{"norm_eps": 1e-06, "positions": "rope", "schedule": "wsd", "decay_fraction": 0.886, "batch_tokens": 65536, "max_steps": 9418}
Each number is 128 + 24 x the weight over its row's rms, rounded and kept within 0 to 255. Layers, rows and columns count from 0. The size above them is the row's rms in percent of the matrix's.

# layer 4 MLP gate, 1024x256, rms 0.0684, rows 307-324, columns 0-127
size [102  94  92  94  99  99 109  90  98 105 103 103 107 105 101  83 106 109]
[[136 131 114  78 162 129 138 122 148 161 139 133 111 110 182 119 138 108 127 100 147 145 141 118 129 132 113 147 166 184 133 175 157 129 138 140  95 160 167 140  86 139 127 168 133 124 116 128 142 134 155 115 182 127  99 128 147 125 148 127 125 124 127 148 120  77 148 138 100 132 164 163 135  89 172 148  96 118 135 153 106 162 115 130 161  81 135 146 130 175 130 149 135 124 162 113 134 166 129 120 142 106 122 107  90 145  99 155 157 142 123 149  76 146 166 171  90 138 125 141 141 148 149  47 108 176 130  82]
 [109  96  77 105 135  92 128  98 105 123 114  94 117 129 140  87 126  84 129 167  99 139 103 116 119 123 136 139  82 125 151 122 112 170 127 119  79 115 111 144 150 116 145 119 105 159 205 110 133 115 104 125 159 127 111 139 112 157 112 154 146 117 133 119 132 128 144 109 155 102 103 135 152 120  88 111 150 129 132  93  99 132 131 151 131 118 166 154  76 126 167 136 111  96 169 174 103 109 143  67 172 149 131 125 146 126 103 132 159 132 122  77 113 122 103 112 154 152 128 111 124 110 165 152 110 108 102 138]
 [141 105 113 137 104 155 126 159 123 153 156 119  98 141 118 131 102 117 113 138 118 159 134 197 137 116 115 134 150 159 146 126  99 161 117 146 110 130  97 132 115 107 164 122 170 102 116 134 115 102  77 140 154 147 123  95 107 126 125 146 134 126 113 137 145 165 102  76 139 126 142 111  97  79 139 152 125 168 120 103 109 110 132 135 130 149 109 131 125 167 102 162 152 121  71 143 176 102 140 168 107  45  93 144 119 106 124 149 119 110 127 143 133 108 100 155 161  98 108 106 103 140 156 113 128 107 140 107]
 [ 98 142 123 156 151 139 127 129 117 139  85 102 100 147 139 129 134 148 134 138 193 141 130 127 132 175 169 132 118 124 146 150 137 143 133 157 130 134 120 157 101 130 131  95 142 115 154 123 126 130 125 122 169 112  92 145 146 151 119 111 147 108 119  85 130  93 124  97 132 117 137 143 111 100 148  96 141 164 152 166 130 181 133 148  79 126 135 151 133 144 166 150 102 126 114 145 148 158  83 100  96 132 119 147 125  95 154 106  91 149 101 128  95 114 164 135 119 125 156 129  85 142 139 144 165 149 104 126]
 [166 143 117 107 145 127 136  96  96 112 142 101 128 127 108 119 139 103 117 131 126 139  90 101 173 100 138 154 123 148 163 121 155 115 133 163 134 124 109 140 142 143 131 119 123 159 152 141 142 105 152 119 133 120  47 133 106 137 134  99 103 127 135 114 108 158 172 127 119  98  95 118  84 102  94  96 165 159 125 130 134 112 108 142 117 104 136 163 131 148 117 118 182 105 112 113 114 112 105 103 140 170 103 124 140 124 134 154 111 135 126  98  86 153 120 131 113 111 160 114  75 130 119 150 151 117 132  70]
 [134 160 153 215  88 163 139 161 106 118 114 164 165 153 123 117 122 136 127 113 123 152 143 117 151  92 159 135  94  90 114 131 128 111 154 133 100 138 126 131 130  82 169 139 143 121 135 122 168 159 147 143 159 115 142  66 153 132 126 121 130 122  85 154 116 154 112 100 157 111 179 106  83  92  64 137 118 140 152 115 131 135  99 112 166 125 130 116 123 147 104 103 121 103 129 142 119 134 144 160 106 121 112 131  95  87  99 142  95 109  99  90 129 148  71 115 133 128 131 117  90 154 137 161 131 149 127 163]
 [158 132 108 161 139  97 113 121 151  98 161 126 133 139  82 105 103 117 134 126 119 125 127 160 160 122  92 164 145 137 170 162 117 166 143 103 148 114 136 121 146 120 148 158 128 128 140 106 143  92  88 136 144 139 125 123 104 119 142 136 169 116 150 126 132 146 110 178 158 130 123  76  74 144 145 122 120 128 124 139 119 110  96 145 124 162  90 180 197 154 132 136 180  94 125 129 148 105 116 137 148 173 114 162 159 130 162 151 139 119 133 127 137 119  84 142 119 131 104 138 135 135 132 147 153 117 141 125]
 [147 125 152 137 115 138 119  96 134  89 111 126 144 147 144 148  78  87 133 133 116 152 110 144 125  96 135  99 117 151 128 127 157 114 146 114 163 118 119 168  72 138 174 139 154 130 117 160 140 130 142  99 118 152  95  86  94 157 128 102 154 188 101  87  81 131 127 130 133 123 154 116 140 177 180 154 148 162 119 120 118 161 119  85 143 164 103 127 112 150 141 136 129  90 127 150 128 128  69 148 160 148 139 115 157 139 103 147 155 101 113 130 133 142  66 126 164 135 123 174 149 153 136 126 142 135 133 107]
 [103 140 165 170 113 146 142  83 185 113  99 124 126 182 150 121  79 123 114 133 145 101 133 138 158 107 151 151 135 157 125  82 135 162 124 136 129 128 109 123  96 131 163  98 124 109 164 142 119 131 133 155 185 119 148 103 118 120 124 101 120 128 105 121  93 115 114 122 151 124 158 126  83 133 136  87 154  93 113 141 168 163 135 118 118 148 161  88 118 138 145 174 135  75 129 110 148 160 121 145 148 123 139 149 134 140 143 154 139 110 146 144 155 159  91 152 133 174 143  96  76 121 115 139 130 143 136 128]
 [131 119 143 170  92 143  92 100 118 150 172 138 113 103 115 140 124 132 119 138 116  75 141 143 108 106 156 128 146 137 121 140 149 119 167 125 178 122 120 176 119  98 129 120 152 131 148 143 186  99 137 127 138  84 114 165 141 127 162 146 137 114  95 104 123  94 122  80 154 141 150 163 122 105 118 184 145 114 154 117 127 119 169 143 131 161 132 161 148 133 125  41 128 141 126 145 141 122 124  82 152  81 139 171 124 126 141 113 122 139 170 111 121 133 119  73 184 104 132  88 109 136 159 116 111 109 136 145]
 [130  95 140 129 130 142 114 129 144 138 121 154 106 141 118 139 112 159 168 153 158 146 116 127 129 116 118 123 114 109 111 163 182  95 118 125 154  92 132 121 130 108 163 101 106  89 129 138 107  86 140 161 117 126 134 143 164 136  93 143 161 124 142  85 136 146 134  94 144 117 144  94 107 129 112 136 131  66 144 129 155  89 107 107 137 130 153 188 137 157 115 131 135  95 142 131  82 128 138 154 101 118  93 109 149  89  96  78 161 119 119 108 114 180 147 112 115 131 107 107 165 146 110 130 118 128 129  81]
 [114 133 167 115 150 147 130 162 132 132 125  97 132 119  99 130  94 145 113  69 155 149 130 152 131 124 101 137 164 139 115 106 115 143  93 119 157 113 145 113 125 108 113 106 166 175 132 160 148 105 131 132 154 144 116 143 117  80 156  82 116 114 101 126 111 151 167 139 103 153 165 149 122 138 191 138 133 132 128 108 120 136 118 165  86 120  87 138 100 158  96 110 141 137 116  97 126 150 135 190 107 124 128 148  68 183 112 122 148 126 125 106  76 137 115 121  89 133 170 101 112 160 158 145 126 146 103 166]
 [155 170 160 104  88 143 160 173 115 131 134 105 102 113 115 140 104 133 121 142 108 144 106 145 159 137 160 137 135 134 124 133 118 138 117 138 148 135 161 144 104 136 167 108 183 146 143 162 149 132 123 139 134 134  91 133 126 138 116 116  72 114 146 148 104  84 125  80 147 156 100 100 128  99 155 139 128 130  90 127 123 114 169 111 121 137 132 148 131 156 127 143 126 133 119 149 177 112 126 124 112 150 129 138 166  87 116 134 116 131 104 122 162 125 135 142 124 159 145 158 113  74 144 124 185 134  84 122]
 [146 131 111  97 155 118 140 121 144 169 121 142 137 139 166 110 118 125 180 103 135 144 125 140 145  94 130  73 120 165 146 112 130 132 151  93 147 146 131  98  95 127 118 170 145 153 144 147  87 126 130  96 134 139 139 134  63 139 160 155 123 128 154 120 103 140 146 128 108 114 109 111 145 141  97 108 138 118 112 118  89 102 132  87 100 176 112 121 123 130 169  74 122 133 146 131 143  94 132 146 170 125 139 140 197 134 139 115 140  80 165  89 123 118 116 139 133 127 104 141 150 123 112  67 124 106  98 124]
 [120 122 104 127 141  94 136 121  86 141 135 101 155 168 143 125 132 130 125 145 156 140 140 140  97 149  65  67 125  96  90 149 112 103 122 169 156  88 121 142 114 104 159 160 141 147 179 165 145 117 119 137 120 176 148 125 126 115 128  95 149 151 133  82  87 130 119 148 101 142 121 172 165  71  83 160 114 125 100 109 134 173 176 130 109 115 134 134 148 149 129 138 159 136 127 122  79 119 122 120 178 168 166 137 135 101 184 149  70 119 141 126 137 109 101  95 119 148 117 111 133 109 133 138 110 101 141 132]
 [117 160 121 163 113  94 177 121 107 184 144 145  86 106 142 126 110  82 154 175  98 102 129 115 107 104 170 147 104 132 159  75 171 126  99 137 149  99 119 136  97 116 130 160 127 137 155 155  91 121 124 156 176 129 146 153 110 117 136 127 115 165 148 107 135 142  92  82 154  95 137 106 123 102  93 110 140 148 134  98 135 146 129 107 136 101 138 110 117 129 100 104 170  76  85 126 147 129 107 137 123 144 143 166 136 133 128 107 105 119  84  92 128 110 102 102 127 125 157 100 144 101 152 114  73 116 132  77]
 [101 138 146 148 101 133 149 109 128 144 130 151 113 189 132 107 169 149 122 147 121  84 100 147 113  94 122 125 152 136 103 127 116 131 141 125  87 154 163 159 117 157 111 160 132 102 142 109 101 108 163 130 101 169 124  87 105 148 118 104  98  77 118 149  98 149 120  82  87 123 132 185 168 135 133 155 114 152 120 108 150 134 110 130 111 129 146 115 162 119 161 160 119 105 157 147  95 117 116  93 125 121 102  85 167 122 102 153  90 136 136  98 152 139 154 107 136 146  75 123 123 172  99 142 150 115 105 147]
 [176  77 143 105 105 137 142 144 144 123 157 137  95  86 143 145 127 156 142 149 135 126 114 137 169  87 102 111 132  93  84 177  90 152 181 128 147  91 114 128 154 100 126 117 103 147 131 111 154 102 163 106 121 139 134 110 171 160  94 146 143  70 144 148 120 150 128 117 122 126 116 102 124 150 145 129 122 145 166 122 164 138 115 110 139 158 149 126  77 182 110  89 155 175 117 132 119 139 142  88 144 152 133 115  76 158 133  73 124 113  99 108 134 134 123 180 161 138 103 142  81 131  91 148 154 114 160  99]]
# layer 4 MLP up, 1024x256, rms 0.0716, rows 307-324, columns 0-127
size [110  97 102  92 100  98 107  98  92 101  99  98 114 103 101  96  96 105]
[[140 115 127 201 118 105 137 129 159  90 140 118  86 107 149 145 118 164 142  92 109 159 125 154 184 118 117 142 132 138 109 108 120 115 138 154 135 156 139  79 146 123 164 131 143 104 147 133 143 102 102 120 127 133 122 163 120 150 132  97 163  93 136  91 132 175  76 148 112 143 147 129 123 149 132 111 118 121 128 118  88 137 120 136  89 137 144 122 131 143 149 138 167 100 106 151  84 151 149 131 100 127 125 101  98 139  94 133 113 184 109 127 106 143 132  94 126 134 138  88 135 127 102 115 128  81  88 135]
 [153 111 131  78 134 107 135 137 182 133 124 167  99 141 140 173 127  98 101  87 127 176 140 129 141 132 141  99 169 165 126 101 150 112 144 101  96 107  80 128 153 107 133  88 168 120 140 137 148 107 148 127 108 130 144 139 171  85 137  96 113 147 167 117 139 137  92 108 158 114 141 136 135 115 141 142 134 121 106 125 119 156 128 122  70 153 116 130 135  97 129 129  83 104 122  86 180  82 127  75 133 132 126 143 150 170 110 127 116 144 127 151 192 134 114 118 117 108 122 143 122 107 123 114  74 161 143 124]
 [121 153 100  97 136 148 162 121 116 141 140 158 122 169 122  83  65 145 155  82 140 158 121 144 112 114 125 115 120 141 129 108 127  94 141 112 183 115 164 136 138 192 144 116 171 152 147 110 170  91 103 132 114 137 160 122 158 126 134  89  98  73 117 129 161 122 135 113 140 131 115 113 137 144 123 119  75 123 105 147 155 131  89 114  87 119 116 124 181 123 128 168 133 147 141 130 162 130 138 105 150 116 158  93 102  71 127 126 140 144 118 105 137 116 135 146 125 117 145 166 143 119 113 123 129 129 106 150]
 [112 146 170 173 129  94  79 156  88 151 151 152 133 119 147  91 185 160 165 120 135 142 120 116 126 138 104 101 141 129 141 142 134  92 114 161 116  68  60 177  84 126 115 145  95 108 111 138  80 148 105 105 117 152 133 127 154 140 133  98 123 111 146 100 126 119  96 157 131 124 138 177 134 126 125 135 128 120  98 107 142 139 116  97 103 132  83 143  84 172  95 142 134 118 113 121 103 143 139 133  89 102 120 130  85 112 132 131 141  93 124 139 156 168 161 127  96 154 133 130 137  90 153  99 164 131 128 152]
 [115 115 143 156 112  93  88 120 111 121 133 126 132 143  81 125 127 144 131 120 106 177 117  87 137 131 131 132 178 119 129 171 165 142  94 127  99 127 153 124 109 129 128 117 171 184 125 132 111 123  96 174 170 132 107 130 152  92 151 145 133 111  95 121 137 141 101 162 122 120 128 178 101  91 120 134 140 106 137 141 135 148 121 121 119 167 181 129 142  91  87 115 172 137 152 147 199 146 148 115 160 139 132 113 106  87 127 124 126 143 136 109 156 155 104 136  91 102 139 151 124 159 133  80 116 123  90 118]
 [ 77 108 130 160 123 137 141 138 132 140 141 100 150 159 125 112 129 131 169  95  95 178 109 126 141 140 148 153 100 162 145 107 120 171 122 113 167 119 127 130 154 139  98 169  93 148 133 105 131 125  77 143 141 162 102 108 109 139 106 128  93 142 110 135 110 158 129 135 165 143 108 122 137 170 113 117 145 116 102 140 117  93 147 120 126 116  78 130 176  96 160 133 161  89 118 123 120 165 123  83 148 108  96 129 121 140 120 146 126 132 151 116 149 124 132 122 110 149 159 154 170 130 166  90 117 120 126 131]
 [114 102 132 133 133  74  85 149 133  98 137 172 126 140 119 121 141 135 144 142  60 143 165 142 110 167  98 151 128 137 134 139 157 131 129 154 125 134 122 101 135 120 114 143 176  92 123 102 121 153 100 178 119 121 144 140 160  99  85 165 115 118  88 114 164 130 128 112 159 125 144 110 120 118 118 130 153  65 116 150 122 103 115 145 116 151 120 144 185 141 131 116 150 122 104 158 124  72 145 142 101 130 110 132 135 122 149 142 102 103  96 130 111 170 149 138 107 125 122 157 110 127 114 132 109 124  88  77]
 [ 94 124 115 114 126 116 121 125 127 161 142 113 141 158 110 109 176 162 163 117 174 126 129 131 139 127 106 126 121  81 140 129 126 174 121 122 150 108 132 155 121 105 140 127 133 137 173  80 130 122  95 156  99 157 120 153 165 105 127 106 123 120  84 157 147 123 128 110 155  87 135 117 107  99 123 136  93 149 133 123 163 113 148 145 142  96 174 113 139  88 141  95 116 115 145 111  87  98 132 110 147 145 126 175 130 103 140 106 115 116 136 147  96 104 159 137 110 169  94  82  75 146 140 116 149 107 199  73]
 [154 133 109 145 128 126 108 167 108 110 121 101 161 138 140 148 123 125 105 141  74 113 134 159  78 146 108 124 107 102 142 112 138 113 161 132 112 136 124 133 116 160  80 126 112  91 155 137  98 102 142  87 120 181 112 135 119 149 166 113 136  98 100 123 139 149  94  78  89 127  77 127 162 153 107 143 151 141 154 148 146 105 116 164 123 136  84 167 139  97 117  87 109 140 130 137 108  98 167 141 118 131 127 181 118  92 139 130 128  82 111 136 122 118 112 123 111 105 148 111 158 163 120 101 148  93 112 116]
 [116 142  85  91 147 138 144 110 121 143  90 101 143 143 117 147 149 110 162 109  86 115 132 120  65 106 159  98 153  93 116 116 105 155 128 158 113 119 149 140 153 121  84 113 116 112 151 100 142 185 197 126 129 108 135 141 125  70 145 133 131 136 182 109 106 127  86  95 105 157 126 124 128 173 100 130 106 110 129 104 149 120 166 192 103 145 118 150 112 115 149 124 136 128  93 148 137 146 140 131 133 123 135 160  90 146  83 123 110 172 145 124 109 107 135 167 162 184 147 119  95  88  88 138 108 154 132 162]
 [115 146 137 141 123 175 131 118 161 122 121  92 146 139 189 133 184 105 121 122 140 130 136 147 103 137 111 182 158 147 141 139 165 109 120 148 101  70 107  54 159 170  86 133 133 149 117 142  96 108 134 150 124 143 151 112 134 131 107 136 112 119 127 165 195 163 166 156 117 156 157 110 130 156 124 129 115 109 134 123 101 117 162 154 135 156 173 134 109 147 130 136 183 136  75 119 114 149 158 147 157 168 155 151 154 122 149 108 153 171 106 132  48 141 135 125 123 147 142 131 110 130 140 136 185 111 103 117]
 [133 138 140 143 156  96 141 137 117 147 143 128 113 185 114 121  98 164 141 112  86 111 137 106 136 176 145 126 101  87 112  88 102 104 127 105 160 138 116 152  89 120 109 169 111 124 144 137 154 169 101 137 136 120  96 122 124 118 170 180 121 154 144 143 178 132  99  96 117 131 130 138 118 116 113 141 148 125  90 148 128 127 139 166 106 146 113 123 171 125 107  83 178 120 143 112 101 140  96 121 136 117 105 120 129  82 124 121 135 102 128 127 149  85  91  99 139 144 181 199  91 151 129 157 123 121 115 124]
 [109 155 124 133 163 178  79 128 156 148 133 156 149 121 112 103  63 135 150  96 150 132 127 124 162 163 130 104 119 129  76 111 163 126 172 133 133 114 120 123 143 111 106  88 127 112 123 129 140 173 166  78 133 133 130 126 132 107 132 143 150 128 136 144 159  76 178 149 130 148 125 133 113 107 118 143 161 130 135 102 142 138 138  78 114 158 109 115 155 107 118 159 124 153 155 146 164 172 142 170 113 132 134  65 133 139 111 111 157 120 177 140 140 152 144 147 142 125 131 113 108 129 112  87 114 108 154 155]
 [126  68 136 141 127 148 132 146 172 124 143 168  89 104 108 146 117 170 100 122 103 152  95  69 134 150 134 137 137 135  91  97 125 163 157 163 150 107 118 155 138 136 121 127 148 129 121 102 131 146  82 104 103  77 130 105  87 131 160 123 111 143 134 121 110 138 158 112 182 148 156 144 103 156 163 155  95 133 128 120 129 170 111 117 154 131 162  84 155 155  79 117 160 111 154 119 132  86 112  88 125 131 142 154 159 172 140 129 115 120  94 127  95 177 106 133 129 102  99 143  94 146 154 114 141 103  98 130]
 [143 108  97  94 127 161 121 172 158 153 116 149 148 122 132 107 166 151  98  63 131 151  84 107 106 118 133 174 170 137 158  96 125 122 108 120 138 127 128 112 134 121 148 154 158 102 158 119  71 134 124 120 135 153 134 151 134 113 120 121 141 124 103 122 124 153  91 159 131 126 115 149  94 156 115 127  95 157 104 133 166  64 118  90 106  84 167 105  98 132 187 111 132 140 143 110 163 122 146 102 137 133 101 148 173 154 105 146  95 139  90 175 106 140 127 175 115 149 151 104 114 127 147 119 124 119 134 145]
 [135 108 120 121  81 126 137  86 111 119 146 126 126 152 156 134 145 122 111 114  90 146 132 113 128  94 174  94 125  92 119  86 155 144 158  82 120 129 134 148 144 124  72 123 111 108 132  96 118 112 141 120 130 101  94 155 110 164 136 136  95 147 155 140 153 175 135 104 165 133 106 144 118 126 122 179 118 151 152 135 180 128 169 116 112  95 132 121 178 112  62 142 108 113 142  93 103 106 140 123 169 164 128 141 124 114 125 138  95  85 152 135 153 117 113 121 189 111 137 138  91 148 114 131  79  85 135 146]
 [142 148 102 149 124 137 119 125 142 135 107  83 117 160  94 154 145 142 115 121 127 150 127 140 152 100 126 141 159 125 132 134 135 117 148 107 118 101  84 137 152 134 134 110 167 137 122 153 129 148 130 130 156 124 104 148 126 105 137 117 170 120 153 130 143 167 113 159 135 149  97 142  94 109 159 101 139 139  89 149 161 178 180 145 126 141 131 101 120  88 146  99 108 114 199 119 123 154 140 108 114 145 161 126  80 144 149 112 133  98 103 158 134  71 109 101 165 120 158 131 117 146 138 127 109  96 128 140]
 [ 99 114 108 108 150 162 154 161 152 163  97 150 149  67  99 163 182 130 112 110 167 105  97 124 100 149 127 153 139 104 137 129 140 129 100 173 106 141 128 124 174 114 113 146 138 122 123 115 142  95 104 141 131 103 106 135 120 144 144 120 147 139 102 143  93 102 104 115 113 138 157 127 157 139 120 149 106 118 145  97  91 150 170 144 163 184 198 110 162 112  87 147  88 138 107  81 134 134 109 159  93 111 164 143 110  82 138 103 146 178 104 107 142 161 150 137 115 122 163 133 114  66 116 125  95  99 144 148]]
# layer 4 MLP down (transposed), 1024x256, rms 0.0662, rows 307-324, columns 0-127
size [101  99  97  95  99 100 103  99 103  98 103  99 104 104 104 100 104  99]
[[100 125  87 132 152 174 109 103 142 103 119  77 138 151 136 162 132 136 141 122 182 119 108 162 160 122 121 119 135 124 136 211 131 139 119 118 136 106 123 117 119 144 111 106 136 124 124 152 136 142 125 126 144 122  85  96 128  62 117 157  98 159 134 150 122  96 143 127 150 160 169 100 162 137 122 118 111 117 137 120 151  93 116 158 101 105  99 178 134 152 133 122  91 114 129 113  89 154 108 150  87 133 125 133 136 156 103 142 131 130 125 111 143 110 162 153 104 152 109 136 141 127 126 120 129 124 118 104]
 [145 127 159 153 133 149 119 133 144 143 121 138 168 133 111 184 138 200 124 131 143 124 112 142 113 114 141 147 154 102 164 142 108 157 106 120 155 157 183 138 138 120 155 118 136 145 106 129 117 112 141 130 114  97 142 114 129 102 109 180 116 144 154 112 159 115 113 159 110 117 170 157 116 162 136  65  97 132 123 114 146 124 139  98  85 162 144 119 164 116 108 118 131 134 109  96 115 147 118 143 131 121 133 166 116 122 184 135 125 109 147 110 133 146 101 138 125 122 189 128  97 134 115  82 150 142  99 120]
 [124 166 119 155  97 166 135 160 149 138 151 133 134 146 130 127 157 138 122 162 161 119  89  87 133 109 161  96 143 142 101 106 140 159 118 152 119 110 108 124 100 126 151 114 148  98 130 148 125 130 123 116 113  95 114  89 133 184 108 172 131 122 113 150 142 163 108  82 134 101 172 132 102 120 152 106 129 133 145 136 155 130 139  74 112 162 132 144 130 141 138 127 165 173 134 135 105 121 151 145 122 152 118 109 101 131 168  59 104  98 148 130 143 115 127 146 102 143 132  74 130 120 150 134 132 178 128  88]
 [173 124 138 150 108 111 157  88 132 155 129 132 162  92 125 128 124 103 120 177 114 104 171 117  90 125 154 131 159  79 128 161 135 113 173 105 151 140 142 118 185 113 157 110 139 120 158 113 134 130 158 137 144 147 114 106 114 147 120 104 123 145 125 105 118 149 130 179 131  82  82 105 124 150 126 162 133 104 120 104 147 148 149 137 124 121 130 126 140 116 157 167 131  80 142 135 166 124 117 128 108 113 109 173 153 135 132 151 113  89 101 139 129 122 149 133 102 163 120 133 128 122 135 109  86 105 145 106]
 [ 82  79 109  75 148 128 124 106 103  78 159 125  83 138 144  91  62  97 149 112 125 152 114 174  75 134 128 150 152 178 170 128 155  95 160 166 127 113  88 127 101 144 158 111 118 128 168 103 114 150 136 145 145 110 140 146 124 145 146  88 109 167 124 118 142 147 103 137 147  82  82 134 158 133 146 115 133 149 157 124 125 134 134 141 171 133 139 115 120 135  88 113 150 145 120 148 106 152 166  98 126 131 135 151 108 119 116 144 134 120 141 132 122 112 124 145 118 166 133 108 133 104 128 136 118 108 147 137]
 [131 143 123 130 150 104 172  97 146 168 135 162 136 109 110 106 113 151 129 148 165 116 152 146 123 117 104 114 201 120 131 103 114 143 106 181 131 118 164 111 153 130  99 102  97 156 152 126 137  97 140 124 112 141  89 113 102 102 115 138 112 116  97 138 109 136 172 158 105 137 138 118 136 152 136  60 128 109 111  90 123 137 114 102 134 153 134 127 141  35 135 123 175 162 138  90 124 119 128  88 126 116 118 177 115 171 130 105 141 135 140 147 132 112 116 150 124 108 123 145 132 121 154 139 107  73 103  78]
 [138  86 115 182 109 143 114 100 118 153 119 126 162  94 113 108 105 152 148 164 133 107 126 150 127 127 123 134 161 133 110 145 132 149 115  54 130 121 119  96 121 139 128 127 120 119 138 115 130 172 115 169 127 118 131 145 153 102  99 107 134 127  93 156  98  81 152  99  96  64 132 138 197  87 177 148  97 112 135 129 153 127 162 123 116 128 119 142 101 160 119 145 124 121 128 144 169 110 107 135 147 141  90 129  74  82 139 162 151 133 111 116 137 113 162 103 119 143 158 132 141 126 120 115  87 137 116  85]
 [120 138 151  84 113 125 136 141 142 135 145  89 163 114 152 107 158 103  81 137 152 120 116 156 104 102 178  94 170 128 114  87 116 156 129 109 147 132 130 101 126  91 119 129 130 151 151 129 150 151 106 131 131 122 150 117 123 154 144 178 165 163 166 164  91  92 138 108 138 117 117 123 164 160 124  83 138 124 100 114 137 154 126 106 126 134 141 121 124 195 180 131 163 168 133 158 118 144 120 145 122 100 112  81 128 164 104 130 126  73 157 127  92 160 110 116 128 164 147 160 117 135  99  89 121 114 109 111]
 [123 122 141 126 149  94 123 140 121  85 139  99 182 106 130 167 127 138 153  96  96 146 121 134 130  77 138 152 136 111  87 116 138  99 119 112 153 140 140 114 134 160  99 133 129 122 119 164 144 122 126 108 124 145 103 112 160 124 103 112 120 106 163 152 129 162 139 121 145 102 150 164 145 131 125 152 169 108 138 156 121  82 124 108 115 128 152 136  96 115 142 121 152 140 126 157 138 121 175  86 148 125 114 153 162  82  98 161 130 120 134 130  99  72  97 145  96  91 114  84 135 135  69 131 130 141 131 163]
 [130 136 120 120 129 146 148 162 128  99 117 139 136 159 154 172 122 138 181 137 115 126 151 122  41 101 146 104 128 145 138 142  91 134 134 168 134 106 107 147 136 150 144 112 123 138 138 136 139  92 177 138 124  86  93 103 154 122 157 144 148 146 155  75  80 137 139  75 148 114 164 114 150 128  93 118 101 118  91  85 167 170 127 128 129 152 123 135 174 147 141 147 150 120 106 135 141 117 166 118 110 111 141 120 113 136 147 135  98 184 120 159 112 108 125 140 165 132 139 121  92 127 113 119 151 148 134 183]
 [118  89 108 150 167 113  94 101 150 131 187 143 153 118 102 159 108 119 109 159 143 111 127 162 102 131  97 135 116 119 133 146 128 131 171  74 152 112 146  89 172 140 118 104 110 141 164  85 150 108 117 122 132 143 122 108 136 124 156 108 144 133 138 158 109 155 172 139 123  91 102  84 131  91 109  85 120 164 116 129 134 129 163 161 112 129 156  83 113 147  81  98 121 150 127  97 127 130 128 126 117 115 105 113 133 117 110 125 147 122 123 158 135  96 161 118 109 105  96 149 136 145 106 143 159 130 122  88]
 [138 129 187 136  65 119 131 125 106 119 126 125 133 167 104 105 132 121 152 167 106 139 143 150 135 113 166 113 116 149 152 131 180 122 131 173 108 100 106 110  92 130  81 141 146 111 131 152  77 110 159 142  85 111 136 124 125 136 134 141 186 106 137 118 149 176  81 108 138 154 160  86 121 109 122 141 162 103 106 127  87 148 117 149 135 103  88 124 131 150 157 140 115 101 129 104 159  98 143 128 145 109 162 116 116 130 139 130  87 129  76 128 102 111 124 156 110 132 141 122 123 133 131 145 137 158 164  93]
 [105 136 147 117 135  87 115 127 139  89 150 159 190 124 160 103 116 131 161 100 133 102 154 124 138 118 148 136 147  98 110 135 166 109  97 104 123 115 120 155 119 126 146 141 129 165 152 128 134 119 124 160 139 136 166 144 131 100 123 149 144 116 149 158 162 184 105 115 180 166 144 136 101 154 131 127 121 132 108 115 125 111 141  98 146 141 115 144 193 118 144 106 112 138 139 131 177 139 168 130 117 157 171 175 117 129 124 155 153 125 115 130 123 109 104 101 138 128 118 109 116 100 142 109 142 126  97 115]
 [137 103 158 107 149  99 118 124 202 131 111 158 170 114 122 143 150 166 107 153 172 104 119 117 101 134 191 114 128  75 133 102 120 148 147 105 118 128 150 151 138 109 158 116 137 150 142 145 149 158 126 166 172 149 143 100 119 178 141 136  88 149 115 143 142 126  88 120 112 144 147 124 139 113 178 133 112 145 122 123 130 163 142 128 103 107  86 124 167 129 108 145 132 110 143 162 116  88 166 129 158 148 125 122 132 136 120 144  97 167 107 106 127 126 130 166 108 113 104  85 111 103 129 131 135 159 143 150]
 [141 151 189 136 150 148 131 162 113 127 126 148 110 108 146 106 169 129 130 122  68 140 136 136 146 143 136 118 160 131 126 171  96 141 159 125 116 111 116 129 125 107  97 135 129 125 160 173 144 140 116 133 119 103 102  74 188 133 124 122 105 118  94 137 100 143 105 125 164 143 127  98  96 135 147 147  79 143 135 160 142  99 114 134 124 113 109 166 102 145 136 110 109 138 177 118  93  91 145 122 160 104 135 163 113 160 105 143 109 122 191 137 107 136 125 126 164 119 100 136 105 151 128 109 155 129 154  88]
 [101 104 119 137 170 155 111 144 138 118 134 117 142 117 104 129 174 165 128 125 135 160 115 120 134 135 131 122 130 147 126 181 112 141 170 129 118 138 128  93 191 141 126 123 120  99 139 116 117 105 126 120 104 133 150 116 187 133 127 120 188 169 121 130 135 107 144 154  67 153 164  97  96 153 188  97  97 128 117 145 153  92  89 163 113 120  91 178  77 144 158 119 128 149 130 114 119 109 109 135 137 102 124 121 123 135 122 125 127  89 149 130 132 149 119 145 162 116 138 178 141 137 143 136 132 157 134 158]
 [131  79 143 146 145 148 130 142 142 125  88 126 136 101 161 164 158 127 143  71  79 142 105  90 130 138 119  96  96 168 102 146 169 125 117  94 186 156 152  98 143 123 153 122 149 121 154 111 135 172 131 149  80 102  90 123 138 143 106 178 124 140 142  99 134 136 127 162 120 128 104 130 140 115 154 138  98 132 150 109 145 124 174 158 116  91 148 142 134 153 152  89  63 136 105 115 165 156 168 123 137 147 146 106 140  93 129 133 148 126 112 118 129 137 142 122 169 146 124 156 117  94 149 141 149  98 172 111]
 [114 112 120 132 114 126 148  93 141 150  98 121 126 105 130 102 118 128 142 158 144 122 106 142  82 164 173 166 100 100 138 117 196 125 124  84 148 144 137  92 157 120 103 162  64  88 164 152 178 140 112 125 169 158 154 153 140 175 133 143  93 140  72 125 102 127 101 120 148 126 104  98 146 130 121 146 119 115 146  79 144 118 139 124 160 146 159 125 169 104 147 107 143 109 102 127 132 142  96 125 130 114 156 152 122 115 143 149 104 128 129  86 101 116 113  92 121 110 139 126 169 161 145 135 159 119 143  98]]